Weights of a small transformer language model.
Size: width 384, 6 heads of 64, MLP 1536 GELU.
Each number is 128 + 32 x the weight over its row's rms, rounded and kept within 0 to 255. Layers, rows and columns count from 0. Numbers have three digits each. The size before them is the row's rms in percent of the matrix's.

# layer 16 attention query, 384x384, rms 0.0561, rows 36-63, columns 288-383
097:152143177177124092187147137100174089114158135106175087129155090112115116126100151143122135156096141113114166166125116148158089112132094054182104121162159063111134147133056119121116087105080102113116105145136119151091125158103127080130098144170132146118117096131126222099103106078104137094
099:089150125124119107162198082143130130162201152084120123202094155049172140111099110127106110094133142191101144202193141116151122112130150099105140113086112093149074108127084124108152103130090126128129162056144150145115133143128151097101139130176147130160127128044091183105127092147150154161
111:118113158082149155120091108094137138123115154127206142122144110123159120103134148149089139103157161103131153140100129113157080125111143166143135159156117139160104155154143181074106115162148101135086115136136128133181132107107031176165169150151168072126112203130141083191126070114173074127
080:180128168143154118144128179114105115178163107171133105113167167167199111123173227114159089136084156078173069089107192116089106149131139137081144101119130114091165120088118120106144204150123105126205149131082097155168085159151138140135161167150116141109168072148118130048177119122076119056
101:071167111175094151079131112167126190186166175124088154115089104140103122133148098134115151080108120168142139143084114130107137109121154143113118112209116177135173106129198158122201114182153159155111185157137116123132165155107128090079110122081114146158126175077138100186048184179143193151
092:186053095140162146143058131030121114170132113129170124099158175200143100103148187108118067078130177065177093133131155131167168170154168144183151133157160108180093101107168141137145126107158159181141097074118135142136063133118129183123156132127143151151127154198146147099185097136159091112
100:128145142093129113148167137111147134159136125099191086133157128152137139104142173132103159183157163150143162106060171132104087140112126140134113143142087152138164179156106164123046133121119033140088099175082080138183124083064095118167059137186144120120129132132119186169113154134068128120
100:158124102108151142076130078143130131116042181126110154157156166105155115038108075155110168204174088136129118146124112118124109108150119121139125129189121123095099124122143216137162077180105052119103131171156117087094172148154107120103101113131136103192122141109112129139082082116116099147
084:105116138129110155157097074148100137089112183136062106120113098100073169153142069186138171126153076159088164124118001109131135104122128128169140122110152098117144103184165108162167078166125168140107128098182163135094158113139111096070123096061152128107143117087121105161097123113163151147
078:098114136132072110106174042133147162155144133096163132151127115081108149104108049132132150120137162160103124170156098125129116082119108075171104097151176081137121101124094110079089103095077071077088101128158201168085156130133150069107102148139145151123109117142105153117045096087132100142
095:147112070158135152140157126177162140113092062170148108131142108126131120130108137150125137172222163155160129139165148105106131117194137064149153178142101066113186157134130069121088112161120155149134120188129118151133100079108124178197090101125125142179141180150093111134131148157099120123
108:108135121121174133087134137136122076192124124198141161209133152115111080084087178128096060082117102119113125134104125160128138167076043137137130154113093156111119132112128230148185114160127091121116191098167086127192163132075146100162153152121162025141116146125160124179107108165178172132
092:100146126162119110101062174099157087148142113137094162094156094130128142178136154113146064051073142100090101131156152134132127133160103145138158076132133179146131099150171110141152114133153199141129157124127131128088079189129132086166171160059109153143112105129148134114191144162118138122
098:123170076153120083100139159133164165180185173146097144162144160190125104123130152126128160189155139168129129155119141166091214138138137131132100122126137105072160166150111159168107147118080125149142185127103134144183157147097151127158069136155104153139113157139169058149103139221147186122
099:123129140111112166150117154117130154091218123131160112089142112206137139161131181130104159126150140149182160110125203118123128130139160139119149149111113125107181156112123173105060143129101076146151090122115105146185102146094085131106142087104117166074089135130117140113200166106179148167
095:153096084141075161131147092147102150126069133121087133114143071092147157092131090105111177207144134152133139136144166164129111091203150131163123120186151115105135137106197150145106051132147122151101122160120151112138176143151144087091072085139090124190125154139124127134136229101175147174
083:119137068108110148129109108153085134112126151105095133121118076112095211090135081157112177155105148180084147116148084094142136138141185187161127082082137140150076118136136156184148058141125097158074115073147185093119184162086150130100139124110151104120119099117140131169150125088117141184
087:084136099105054137110156027171106177111156176088123145155115088117087174098106074171106180172140130193112133168147087110153136086134190101169136113145124145137083111144118106135137098127138094137081102103132172091088187153118158112079115103141163146130107155114085168176090092102141114159
102:202108168140112077175129129101098154144105142204126081133151151149093132103136121135156133145153130095139102130104141146101133081133103143121105184141182097102169153074149116081083188074124116108176120101140124111132091076143132136203087118180155112096153151190125086093140143121150111082
103:132151082099106106086117133146108184125062110139096146140142193126155139066126070151132165171175157085111042153170110157126158085167169122133101093195112117132103124145120103140130079130202150133130168196075173126154103128150126140139120120109073197199174163161130080144081104132131058085
088:165130188155151172163130222097124072103136082168127110104139199128155114172136183127163069088159115132131123101119135130127157136128134125091124112088123129161117119126123124075103175123159203144215137147101090156152100132121097167133156097102106125137154129106169097069176161152116156032
078:142088137178157187151091152115139073103114152152110118101117125159133085085131180132132094162157092092148150104131162138138096176128142192084162113151071143105149150121172192138146138145139193168172135121126101097131189170135119145109145128110109066132087130153161120125146155161158173145
101:145153140126149113110125133150133115161099126157176108158167152144153141104135154167146102135117132071108091105091120131109117138154087103137141152118132093150109159157068101123077152121123024102121122156121108122116102125146109128206112192224161134081156086127103132131097069106076088084
094:177161140052149172174158112117117134160084116109154097097131207142200093078103183150119181165132120098138138110084196097151099129056136163049125106091103120133119090085126166184117141090152077112155103128095081171137146107103132123087165110164178129106171153171097152104200105106142114136
104:133128182092143163137116106119152105113171058077182126137106124063147151144084131153097162123092059121131149145184139149150085127084119096088140112092108091138075101073127117123132119118101120101126057086121116146090106121125135150092196080108167105142144094099048214095184083101104165124
102:117102099095142104146099117114153106153091114152140116124184105123112145085131146127119118175149147124175094092164129121129127148165143116148134141138101094129150140092101145125100108174085056103110077089123142160157110135115158129129111131122126157141103094142107196108164109109120120171
105:115138106185131099095158153140167150175144127101120180126164102066106147143182108136129116132113151134096099188090073127080173124132110138157116144135057082141187177159091106149094108126138142168078105153132159120163159134116052106193137177160079158146129133153131094148050116140101119063
092:197137186081155150133134124111118065100099173092158077143134145134144115061092141143102144150151093139124183098119123129156068174115072081091154160108147128129050162095124145090147140137116041110144095164129076129074138112158140138145143110161179108135176120085088189149119087079094144074
# layer 16 attention key, 384x384, rms 0.0544, rows 36-63, columns 288-383
099:162117188138123111157104153072183111158199132111150100130121146136167128135145179129133139148131167061113125106130163125119153156118090105155172158169144064086159109105130141136142092131094087102130129136105137148122107118139107111185040178130149162131087139074143154087127141136137142105
099:132081102136136129131138130181102104120105168158146171125078115131122086136114126164143172113147189108095113156116127162134102120129125135114200093152095109114071126099141089103132105144113064123092101093145067135141169155094103112152117146152102116138126093104116159064157137113157109129
110:093129096123135122117017081146113171142145141128184091161143141115128166113146110117145142119147101096160171216181152156142142043116155131150178142117136109118144150122153133125116151137121118122155158075138130110092138123121099170120129119089180168196087165109091163139140098126110118143
078:146099111102103108156114135100105154140177119114182090129134090135119108079121161119118114137117118142168104134120117117103136100171172168137155111122158159094093124122163113162121142185089129081168146063107120126099120154151190157056128154167185149122170117113116151138125116086111123142
098:142121067086108119131091085150097149150130154167162145098150137151120135075158123130094155105110117159157155170135115126064081141071197144076134127079117176163120110153119114112132145114104171172192148120153139147114160150116179154099165118080122131140107170135135125122153071122134155154
093:114125098138133162146141160073130138154167128086149093168131129163154087110098193077100158166124094083169101124120149173185157101128195061142076097135130167151096133145130132148153129130163197109136076025109160125125151034110126145088121102163145206098105162161184137113102105108168167147
098:166084131106107111103134139125121116142137111108199124145150105095154185147143152082160124158143148148156148086148143111147184134121133140143113195129138104172179157139145175135086131151143034091107111189111115073106064069085115114174048158155149136103114132091102133159103146118086164093
094:144108141148185113094091130159151025100104093138100148152111120133158161157123066154107124124155146091165129126175137134071104090116080122165166172143119101115187123091167133121097121164158128140096070188119107143136191163111086092184105147078106110169101101113113113095122115059102123117
082:112191143162189127180116161145150144119073151145052107137139175150115126131071103142143111123135102112075136151148085092160122133122100144107092108146128104118188128176087151125164113205137134144117115186159148155131155114143128130172116139067118099139150088143139045120124122150117131105
081:116132134144092083097153136145179108161145126131121165139130130105167157185135068160145119097153193098104117089167148115114109102065098121195156144174119097139177093099116142140122129096123098142104063153117091151127150132131099085206110166107084134085113040154134120077127147110142100077
096:168072141175127116121134189138149120104107153146095144183156116130154166172104138145160073139148094107083133128137054040156173175120148056140147160131174128127137124111086113131120127141206114163095150166116130171122094087072180118207141086141123119102101179227090075189082140139150118085
106:118166074126174135101089126208091078143100108154128109121106149109111088117149158094086156115149091094183136156135111178093127072077116150072171092066096120118158144105119081075179174101129090126156137131151084121123167127117120120136158128029136084161099109091116125134123089136134126129
088:126183111125115146114133128079136155169106168101102099106161097142097098086157147106139141128087136103127093185146138155154105154130178143069147053146113174128112128159154137127153131087097158141202187077135141088097122094119155127063163101109158182207160156143157144127122099150120139139
100:168100118129102137137090147118139132115116159128160110139153135142122116067137168104102120139145091176167124156130099160158181139183158129142081127112163154161062150126158143156161118145122117136170217103125124098106163143099155180106121117130162123107162166132110152179082114152132143157
097:162129129110107159134127139117088159121135142127177078095199108174146170125113175097143145119128116199142128146120127117167162119129097156136056154126157174102148168102136157089081154145107124102150100061097112153077132094148152175097155139166191177051074198088102140142137110095129175165
093:116100103138096142183102081152175053138098103152126180093145090080197156174148071095104140134113140084178158090160157140110086146106115122237104165155131140182126113193157156124083088117123121120054075165147152147156173167154117039191091138131089116114083084142098092112139144087134148147
085:118171138126154094131188131125162073139107111151074173104122126109177117181144104113155127136134151126127124108172126111147125123101076137114136164120112125151204118166125161135141150125115098127095074199146115117138134138122114059190147105067040117149134104117142100097172146120123116133
088:116177143143120123116155101152157102097112132138095172127114156097192178155131097157136126134134166085138128099167168127122104109083080105139160170121097061157191086166109123148098139104135108142085056167112116142125139140116101083201168154086076146134118094111127126087152150088115139075
102:084139138096041140141131086141183142089110095131140122137116166032132115114086152114083076148137112117122149099124148142084098083179134166183069111146165079173119136130142143111129113144126147093122159157124112129128139185147138090125082138137069087117117085111112095157110157152145106130
105:121110106134113132122102100143161114123094117116078140163119122112140137140137053154112133090134093121174094098159120079114112104158111095169175123181141148182086127158146106179136090103201148160110149175142142175146154145080146133122113124131116151141199113212111129119086133089105115120
089:162120133103142165180103144114104171127138179089118084140131132134081092069108142130127110127088081145139139185108102138180155141175138127091097077147185170137053164148149145164128102127109128148182195108150160146105136143125140170042118112178172128123146190128117137181079131190111113139
082:150081072159147157176101136129152136116117128127121102135117076124086089082109136100053135101114061126152142167124102147116153146197159167101112100111107186111088175151152136109132086139128190117183181071163164140094164137168182219073127129089176127157101159111152159169127109103129144197
094:110107157120156109076139129094164100117128097061146120122095134142108136142143150172156114136145169065139098063139138172096138140169127135118177150163112075123170127092127131159117133161076060097105104151122072090127072107085091120183079153130127142156148089128141108136108139144084098088
094:140088108131164188160192116190118086096175024126147117146104185135165117150048156157127154117126159089156128146114122153132161100120083154126099157137100121128081140102176147141110123133145104098063056099115107170143151129105134138094125156133119151043158127120093139043122129062145179146
105:164103135119151194155170154121148089121148121096125114154118137141169153184083165175152109112099146074099133171128138130162115149101089141133138094200117070078168127083123107129095148144135107152100073105165086147110128100149119103151162119131158157098149119122124133047122139100141134074
107:108116150166157101120159150098142057114140094153111135157093128120125139195076097144136132114169202123157088122152116097131116166121120095158170173119102119125181148067104141092095148138142108069075018156077093138169093086091073075167150125119098112104085088148135114089145143087138107119
105:109151122138140090122103092124106148212103192142162158117139110056132166127172105157140127093098118140099112130152101064120187134134187205099158137151112090189114114171110137180110121107164124156155175171123138140151071167053126106187103157165109128164135134175139073145093133203110129122
087:144104155110191111143108153168148046069118114081122142105068143148151151138091146136155078155168147073109153116162145121102107134134104134104162168146139077103203139077138133110102140166130106135105066153131084117122156127154102101176110143100138135139160122091123126128134142067127139075
# layer 16 attention value, 384x384, rms 0.0442, rows 0-44, columns 288-383
089:067107089117166168165162096086113173151149117107151135195135118092028119175093120154129057113172155131102115068102157161126106179141115125134173113139118135095137096122121159130143115132095143109082112068122097150138170196132133099133151094077123123052118044116131172133136121100088127157
092:141174152114164115118085145160166132126111112136165129123121146081138198091096132140111127121174145134115048204103206127099146071123091099090186115118085113174141128142134134109178137144106102067105093158110137140191112099173178140125089099140111126120133119172151104166102050108192108084
089:135112062166137173141145090100144140151181106154127186131162161124133095113098079120126137073081082111117207128123133123148160117103104149134156121087158092145148130106124121147148108141133160091099130082138146097184172150109083132111135143090168119127113095132083074104061106136147147099
096:131154140121135113141126106199138096166095120095112165149084114141087110133188121107146129186134090122100091102121116190087155109145091126120185125111126119143148143149093140116117117121135136073157159149123123146119129102121151175171107077134095141083092105187141136221146118098112171145
086:132056155160151103140157094142169105053116087095137145110137156073103176115128116135130116082095103125102104117106127069138149145141162103081104179075137134065135107145101127115167218096113128175134107064144072138130116155117138137191124142139159166222124162072101050083193094157169079114
094:152107184146185152150080149077144163162148157137121096147091084104076125160157125143124140066109136150103171086154170136103131059109163109152149161154071061117102100147114108199186155177144127130078139165119125138106104109165110130121188153130083137139128150159161121164100097165131094076
086:127093090084044123141100152170202152111114090129117142170153130167108142115093125127138137124170163102177140107157175129106140080140179127090144117134115130117095161182070135146139111094127079080164099099104094103125102189147138137138147101097040171082132147114114165115128029085164092134
090:103118121079139122096118127032140122197165140129145154152143157142189116139124103160116107160106187164136143115094143156153103086089122194092153127113110163116110060098167140140132066161107168163095111094196115111108159151114132079152126140102157161102169121087105109127180204146118097080
090:071126183073084099149106115095146163117117132139110099063158124126165158099189170145115120138150118096170192171107089130166099139163149129095113107096111113124141143108106113210133133145159155121120154181168125192055091128140155171151151095118103147088119155116154174110107088145099170107
089:177092201129152117192111135113166105138139156135090135122147164106108159103061124104132162069185182144108147158053117101127152082160148056093132141104130126185095127124133115137178134169165122162186137074089128106119195143140160101107057118148141137194138142064154116081168048102158149049
083:150139182179161112121114124122108167146116165163182087159168149168135068143125127100133188139172156091095086163126145115150096077173170086110109106074155088104100157120114142114062125135105128136097164128139107148130151176116164150219076150120184133067170141144072191042128154122105146071
083:185076123143131120098177157121109129145142114170130145133135104063118154131111157166149049086127171136133148155129124149069099169127125130091136101141099205075110126115137117113105154162128146126156112089116126120224136123130105156176160184124122125172139138063152160124169116166127151168
093:136118145114194132112136098166134166167143112114137193125094077143118120119113082143137148096106125161124064067112125115104127145141085073130153160146129148131089170105104124149152127133104143155087115139168113103128130146120113086152159121148107098095101119176137094197088116115099098104
090:136141157155139120107129166171088161195126094141119115135067110073122179168195187134138155058142178113111062126131101080120136136149160117119169127110124147174080114133138161087100058149152122106090134143063130123113131138146155144165152085121089165108188200167095073150152124156123053156
092:080128115155089117167136186085150172165091152171128116180155165112073099141128102162135139162110153130138113119133165133125128130164049141130166118142101132103159109156159134149124128104148122075188114145121130134119096103069064050104094184097107117119168144098130089118204132144143152144
093:133156118124145089120098154139086101143122091108139151118099134148078128154066116146121072081096148102188170072116190166103127150162148121145108132109122111074149112164097138136137126154124122081052166110151070150199128116151151196141142138078150150091128104089151201113139119121185140119
087:153168134132136170140117165171130107153107151132083105108132166134157064111149091135122129109092125101113142210110162051123129118207132068152109072123130177183120114100180108146097084101200110137161122155144108096112141173087068166106112091112141144131126130136131113155112143139194143143
089:126128143109101107085097130207099136112129142151151079150178190137136148106085202151119148111129199109118119150087167150111089131102178134070184128124137128079171174113108134116105155058133075077135099083087144136117144102100120155126112156052166162172137095131161188126117116115101164178
089:156124162119119170130085055061150159100155134079187165182113132129138133094059151116132118112096162119140147150168228236110146084093163139103100105159112109117138151126140120140145191099147125093111119085101157121139124141149183138138157089102085093122139108129129134078102080107149123092
092:136129054089133126101094111148148085108116074162152092118121131144157150128146123123091164193074135153084140131174212156136148084044157100112139138134134120111117097140130064171118164087197158163125102152132128164112134131103175141103165107161109110100101103128121065140143029121156090135
095:113139135155149096117173110130038143104076162139173072078103153201112081119091149101107137043086141132119125119098186098126089115160147101122135137139120130126112177107085093123145135156119165117183144158134092102178125119099152096109175201079101122097101193212145129109124152128128128054
090:078153138143139088199124140147147102143128125120150163119128109111167140128187109086139108161141096081077088142117159172157147190086135129074117155101184082184113179143129140115172175114126133066198137145152091159157148076142178135088107086117130126122131103115117041095147132089173133128
089:121136120165156169122108124126167106074150098148152163144166149056137173102112164117116152144106129153094065142165224093109149101153180102105141151125177119149098060157111123126150114120072112164158101165119144068172068190122139187138094125137141178102119121122115127111119086116162162171
085:121144119126096088134141112091108083200107167127084094133085148121134101166082084089108148123135155137172141153082060133138108130132080159169150137118073171167131103149183145076115076144143176069034171123173105135082143131192174162077160138115128172095108125089133099175173097114066083170
093:122134088108069217163101104174103114158184178107115106148187102166078115128076141165127121180122140169141158202109165134112079095132077126133102096140094142145109141186098108152118115149116095162142124077117161107102155201139057124111124149154129121151129122150174141111133146116125186120
097:171143131127137141147104142128153150120160161156142110134088147115105136134123137154135095132058126146108116145102113088165118115193094197144126150131128129102139101117086131118088165110123129144135107117156164168136143157124104101148123188106149143116167107129162215078133096115120134096
093:006121178134179145130156148067071151127115126071103126097110101102164154150053135100125120089106137151110143070145090084123157171142108119136107118150095160149160085094141166123149081134147148130142157110130086145106125140151097162129136134142131158082100123096127106154086177160110183079
091:090076109095154066107136114122096154127091112081074099128094109114121096186175163106125099077122104148139147128140096099161109219130201094146149148138128164120119112120154136159106140102116135157072137122155123171118135152168131127094164061094109129170076162149171119150137129130067105172
095:105106121194162121144112147184156160111121165169175118143152135089120177125111124172109118102134183089090146177138133097162154104151157125101202148121114080114168158136143170133166108084111126074124158116111150139112119090161143193111136186124139175200146152092114140065087078125108111120
095:142154095103113051135104135172127105156148142178129121182172115150133058130174124179120095136155106086150123146089184172131107108101089147073107153119150104101159123119132114148058164111106141095141108125177134106165124103088106151123134114094144106129121125120132178050126181146126135182
088:069170088151153072129114086165099098130104104134131122090087080118118074170085103135130130117161114123145107090112126113126150121131095141148189131135167068098116094134143158148131155184151174098127119128141104117131139145099115116087103105126157114178133096077148108159116108148144152146
091:114148146147066129080105127089152115131151135084107051194165127125109120136149196116125130128125112114086151143114195141158086158085081214104108149101150122117109123152136086138133080117140104082083130075067136099160136096173093188100147158156122138110157129086151075096106148133092184051
091:129134113132120143195151142147139116146129149093063195156104133184115110107167103138133130178137155119125108149067140141122143167142133122125177140105144086118138241117112150121136069186144163066106120102153075161105147136186111116176147203119168110118169175137123179154173143111114141050
090:083109095090080132144138117110154079128136079126184163137155089157118101144127132080130149192166122064140149080156145171174110156075172089121141117145080181111114211082134138142100129102143085149122104123040147104129120132169202093104133145075134097132132131148134158156113077123096127154
093:126136098131183116196097109199119104084163116061130119137147137167161150144091144056140139129141122177128124105114123164123150103078068126153114107184101153090065194123096116122220101109063093137135154137129106161139180123089167120162099112150077087142165144138121067118161124138190153134
091:177159138160176196045117131135135129146099121152095132102098111127100167097125124181120146079128126123144130177139157135146095130158111096108117133160127135102110115178137109142118137169106118160130118147148128134161121122095106056185145081173146095180101167122135111128143153155164133167
091:079106099140134124100121120069115101070150078092158106147143175101124094113109190132113089073099155092142120126136147177122118140086186126110149127083136117067133049091115116131098096069151115130196089078150116162184203092116145173172117117057153204111122154107117161124183116097080115125
086:060157174145136103157152131135113144112163159077108098117151220111166087127104088053117177033148136170152126150089169166156139146126127104083117115120134112193143118090115102141059137147100129113128161088164121122102113152137125149132102131101179148117130105120192123102113118099099165141
088:096140096094110154144080112141134115197131114142141150160103137165137095131049030126122136166124095119176177110106112088116120115112041117165125180145105142118169134140156127112185104161190142153100127190115197117134169132127107132054165168163130070135092139135133136147112143154112130136
091:136116185108099121086161139089129107142108129122158101142097151049195163127162111168103125095139160142116088161116160040168171111073122123054122157096122100144122119124140130121099113170041161140140106097161125153175131106130128087113104162162124151160097156085089086105150161123082089116
091:162126098124163196089116124131135175106129140101176136172119091118153131108071140159117184088162110065111128089125152148114137087197075150137149147171137168141120131161157159151123158145174097085157146148105171121105136131153121110093131117139079118128102153180190066159095168120130143094
090:142158123058097105117126172116179149108074153143072132146085100079214134148175150133122131175139130126116172150126064117173115080087138180102140152147186164162135142127124076105055082085093113109156137167160155132122152088131151117081118156153115116164132152077101104089167176112048122078
092:137090157146131107148097186149151106148175118154150174095109094140071162131146157134114158142132140141107138119150106114076112051111103150144121120058142098097108145138052086142114153161103140117097108117053088128079142158121166092090155109148103130140082112134099115126199147136161147123
085:123078164116110175176113178066120105166162149172088121112076097167054124121062115101128097137072103174171145123072127137079156148171108136175114151147135134124140093135132139111107158194178158162073151149119106104140107175121115131081114150081162099124156117065142162124134095158124075206
097:205151100121115132173109092156171054145170135136125157101158138127117138112179132151143099114140102127177115122147102178135139200088159146132078106154148216141108145146111061074081129162107142133125128091116122132149132182138153152152136110126175129114151123101108157150157136120135152091
# layer 16 attention output (transposed), 384x384, rms 0.0438, rows 0-43, columns 288-383
083:122118149098138120122140115159094074120095087116100132109111101130169168098158163107055156160179116172136134146151090177129139112077147115144106130113147144145139141159200064075093108164187120170172114186071152078129142107144105193112112128136143116186113161128103112164149140147114132103
087:130129153117078118121109147127079077112100145143098128117142152184097087140159151120129147131116135127160189124150144149177171150151157171124098148127129118172074102099083106139132152147116172175066143101138114106135105167078087090135138118144130117131127144124182072071151150123108101126
085:123143149091183055099133174157144121147118110136156086134122069137158141121135212176070143122164135146133049156134138127111063157143140114120133174159126151124165115145141139185100134164132098152132126100078082155079101121166118141104119138142085105106180170071127155150184160177081104094
095:144131115084112136123128202120112118112095150166144107146176182112132135127156122138169169093141136135148186138172117146145114149067059159120063160117074135115169050102085138127134129131178151176107107127191129144137133154082092074091153101112147134090115126100124057077111107154145153145
082:077138139126122136114058118083079121134124146202117134080073117189114110134124139128125119153128110117137142194163139123118145145184110099157151097144124136127142132059140141143167089128146132107090098121107133119150092096171131148047120121071088095091103096146159112093154112153147102164
088:140117157079113130133129136163122129092173142114118168123151127170152098153022129141189150154098114112142100142108114136125176149172146141110099105111170148150119200123214173121083093152044156172101079143171121154099147126110149148081086133091163144058179124132117162132164153091116083158
085:122115124094191173159081131096081100137154119127120150120169135085118177087166160129013124142102125166171143162121126136140095145164101161160063125127115160119209097054188112131115138208217159188098067106114140133156141097097161094129129103125138135180103112112107108137187192175079124143
091:163088110178124112135161166115107075116096139143171146123090119123110054119166149146142134096149147119088120129135110110107182176112104105152188159118122088174133130157060109161095152124119109131116118147102116082143126126112084099165161173145082109154124160122132125092055116043169075147
085:137156095168107154140110164169104088120181083114157132167153166126142065136105108068132118117051109190130122122152130098093125119116153172163171102151092146122128120109126139094104124135130116204139093080130117128154119092129146122131152104112155152117122148124160099123138175151149112190
084:109091108081145137064127109151083161119140139101157159110099139192102069125060125118183116153086134113066135085151136149115168125169118109156112099129159131096100155110125116130120170158117126092085064135167124102129072097135093110150183187078132144134111169154118102122115140154171106138
082:148117080099098129087120157168157146142139118114124164159103091154178146123159156110063099159089064140143156100123124098154158172109111136176113139183033124077163128115099166187123124115117100071172107065157131134132050090133097147046187093130127123149091143133197096174135094117178080123
077:077147145145163140144145104172113127122130122129191125149084136123151157153147177096123132089138065191150099137121131121160128090129128127112143190090164123140138092138061147105116147120107124091120155066078136102135116142140118120194119109147178142164109112154126160083119114093146164124
091:109086164148099085121103174119134133139130156201153094112145163104114128130130199185136129114150108105116161180120078163101186169104099183110172152162102119149145054136114143113105120167090162121137184143106149125163133113147102161149093088125131135126185162115130147063129169110138124123
085:133067134097154164118108118130175162092118134096114152038139069164143113103101105098127157146147117134128158098099156146140156083139098133130072149160159147119147124135084090124129121096098128132093040149213144138091170136180224129126111161231152104171089112097122124130153145070106155121
085:177145095095130098087140156114219091099111132129094142136128119158127127093106180145135100116130131131078098117200078154134143131112152137084114128125102116116115135136059140065098124163119118103153193127124114117142067146172152091136162097139125099161078076127140151106037099104158152145
083:061123153146122126161128143142115102143184135139132154169103075046148163138166134130180115168166116143120092192161038135116161141145131164087136106091121165147145044124167140175133103134098148186103119106139144061121093172136087123152142139146133113182142193154150086122128093108090125090
083:095111151107121127151083118148132183168136152147116110135112154155139207184163144055124123151137141175109151067166086149139083075097096185109118183143158118121140118088084125143161139118116098096119154094152142131143091111100128116123173134121169092150130180101187121094105103096136159124
089:139143105093121161151138126094125083098090063148159181098124153116130137100176085075122109163093080104163067156164107157138137182156120109149141123094104100104144097158140135129118142149161147156147118154111126103171080146119132087098133090211127074103026159085108056105171064156147110184
086:078135133077112153128171132134092149207135124193064165128136137144132096157183107160142134165162096157128125096105088075141109146139151081134135131098108121095117116070161143174154062136150147111144129128148127109192113138120068147084061144135118151123159129105114077137161162144112079154
089:166112147132121167151163140088128141123126204160139152129178145152115101108130125155103123078131134110159159176109077140135092175134094131115162181155097076155134173083126148110154073156141068136087116094144111147166103081094106124126088129076102154109106142151181134145106177149153098156
094:113144135132147161129151172141182151084147131075104118190131117079168208139058095127143080177115128126127097187085106166142166164119171135158125055143105113165149117242199177143113116147147117102165201128161152112116180136111113104125106071122178142118136129086158100159133142130111163119
086:088111125143110131047184133117115171113104114116096094127167142158062127138124115150150184130099150156119157140147157091104118117122129101148100078134104183142075085137161066138163085135185120166059087148087130109095112164102111107094162153146091105142083139121120116156134130175134149161
085:086111153124124089095162155141116130129146146137109120103153085140135117134134145119055129133083158114227152116118089134110117127154097191172099123141106147124126152096158132084147137143180103164074090061055127199162142087103127099136165102161081108142103172099117127156107130183128106088
083:100158141142114102124125130089122112106138080137123099162151083136096128106110157144110111135160183064097094062132153100129187115126170126060159085113106117171081141118075117129103135134065122160188115177167113123114050145123133112181140149099154069169169101121153127147104158164117157099
089:122163121115183106065166161120169147144081143090095114194055116126199162133142111098135119126133120116125138138170108141159136107113223149147129154111151089110132148055166141129116161140061111157162132138134131113127098111080168129135148106070152160128159103089148154139053177172145101095
092:101098133116150110087148105109129125059095106102142121124136125189138123126093107080232126113092078131166128131149120139130161154124157094117111101130178122140089248126152127108130170148152137141172159112096117145085113093139149188067137113154121151139050177151148095211129135153109103119
091:123145102162093081160140132181147112161175067116130081151115111072099164109167130141147104153153137157147083156116157153115141130135147135138150107115134167153112108159140106114102142085100118112163135158102140082180164142171143116139150099147116088173182159163129150114157140131095152134
087:157155123157072133162080114136144088097113138183166103130136199147122140124100101114120131134113125133129110120147127109100134120093097132093172093126104136156107125106098095102128125136101168063163176187160134066115095096159121142151080114145163127058200127123089129070110092088158164140
089:090155191091131103108115114122146159121190068133088227128126076165092092171123128134140129162088033125109118090134132157129103166185179108166028073155166184120062139143132101130149160170075142189104057179119129164091116166082139095082180036151118066114131119152114081173190137141132162122
090:107137122171112107114130133089117112062143133167134151123085125117098153125150124109081117119079191144111103128166057102101122155118176126127154142133148124117143119121068133103126097157108082118103159091110142151133117150169151071140126117160126130105133149113167108160134048090166116136
082:100135169158102120093103102102104095118157136198156148162149187085103153120151122124143125097137071138111155126180070167094144167128132091086137124109135145127127130129130087092127101133094086156070111201123138125153156141111101105141166112167135089078095161148123079092145107090127199126
090:122168166104132133147171118129138169180147107115154168089098132149148124160133102140151148108158168124104068121109115105161177095154155092103184104143119094118165147127127120102135153122113160128151139140118134129095078172166087094133040131147123091174100104136160143134115119108089078149
086:152124131143192143093149157123137123174089122095147111072151123094117149180127087105086160161141111149043168152118131138149100093106150093182109124147149146150154077249114108180103162068118110210113142158123138109089182123060137137088106133110151186156131100113091083105127134083124096177
088:164153124122167204121119122154116128115116135050106142137131185094168126079185060121104120152144144138157123133124078131104102115133116107123098124149126102064142110187156133103146109138172124138157152184194137134114163091108122137103138135135109147152086095090060165113164149129115128168
084:047105175140087157059145124040137101151105124128088121161104118090137122100173105206116122134093129077098102125109195141115110186122192106164126147141098110133159100101127139131115146167176182154128095161087159080125074123150152108039137133115118156091110086099120177140151153160098159149
088:091092152088083136152129128123132144132092153166159110156094150115166106161117151063194105115135121101136157084136112116122137086100095159133073209112163164135129144048137154130133116121148147104114158111137138154118104139130129180110066171057133188099130104152129137177072158087132139072
090:152159108061165125173165133089127140170166108114088190114101098110150159138186091088137138180140094145111079131178137124181154103140132107120139107109114174127158157143173147155129151164200131123095091160080131069126099088147121131118151123160102069140099142165132140155108082079152170141
079:125102096117120165142104129127099083146049109251144123121117158157096159139121122136160070196126152134099125111161109121080151127135151109117184124132117169088143126136116118151084110143154152150127102129158150098150121098111173132134156142106131099099137173114100084139154120183165073104
088:158156160141141083103132145074117096116119169078107115154140151121155068093154086132180099153144189091089080147136074205126124090103135110124124108109126023174075188073141163125110161121058076107187178129137114130145068140143091115143110124104095148130198130128156167118114144093158102141
086:141100105133124080120100114149099134087129130147144147103139158204032128143098166105103098109090162086144148123137145177099140157181108106199184155134133155165136111137080109130140164139155118125059117169095104086132142168112100083129113118099090119149106130174145179111138104111125193125
086:114115172096119141146148102154097170136115087197159122076114204095081124130157126136244135123158166197181137118132134136193131156069107151107099138123153108119118117050154086101153131121093190223081059091142105124110167139094088135146105180126189112125119086116086097114164139149070065113
086:180104080155182143131193145077114114145133147143201098134161200158067120086105111110141140092149150088129074082113180121080160116144090087150180138150088091138158122134090146152151107158156163173143088155146111152081172152160115096165110139142114188111171117115114109202082148158191152192
089:144091097150095179063086105161108116095117122126163139194125161133157130091118120092080098050130136124163164150127108155115142191102119168106086147175100152073200051072121152148154092069172120111115112100162105090214117167113101106172105140148126150115139123108117105086115107148126139153
084:148097120147143115123130052147105108110112171126133147113165155080137112167123104124169145126172149146071160108156043112069084071096107159103138090114174094171109185112134134092120101050013127079198183114155134158122123090118102162145132149139153168119136145191141133101101188109146099075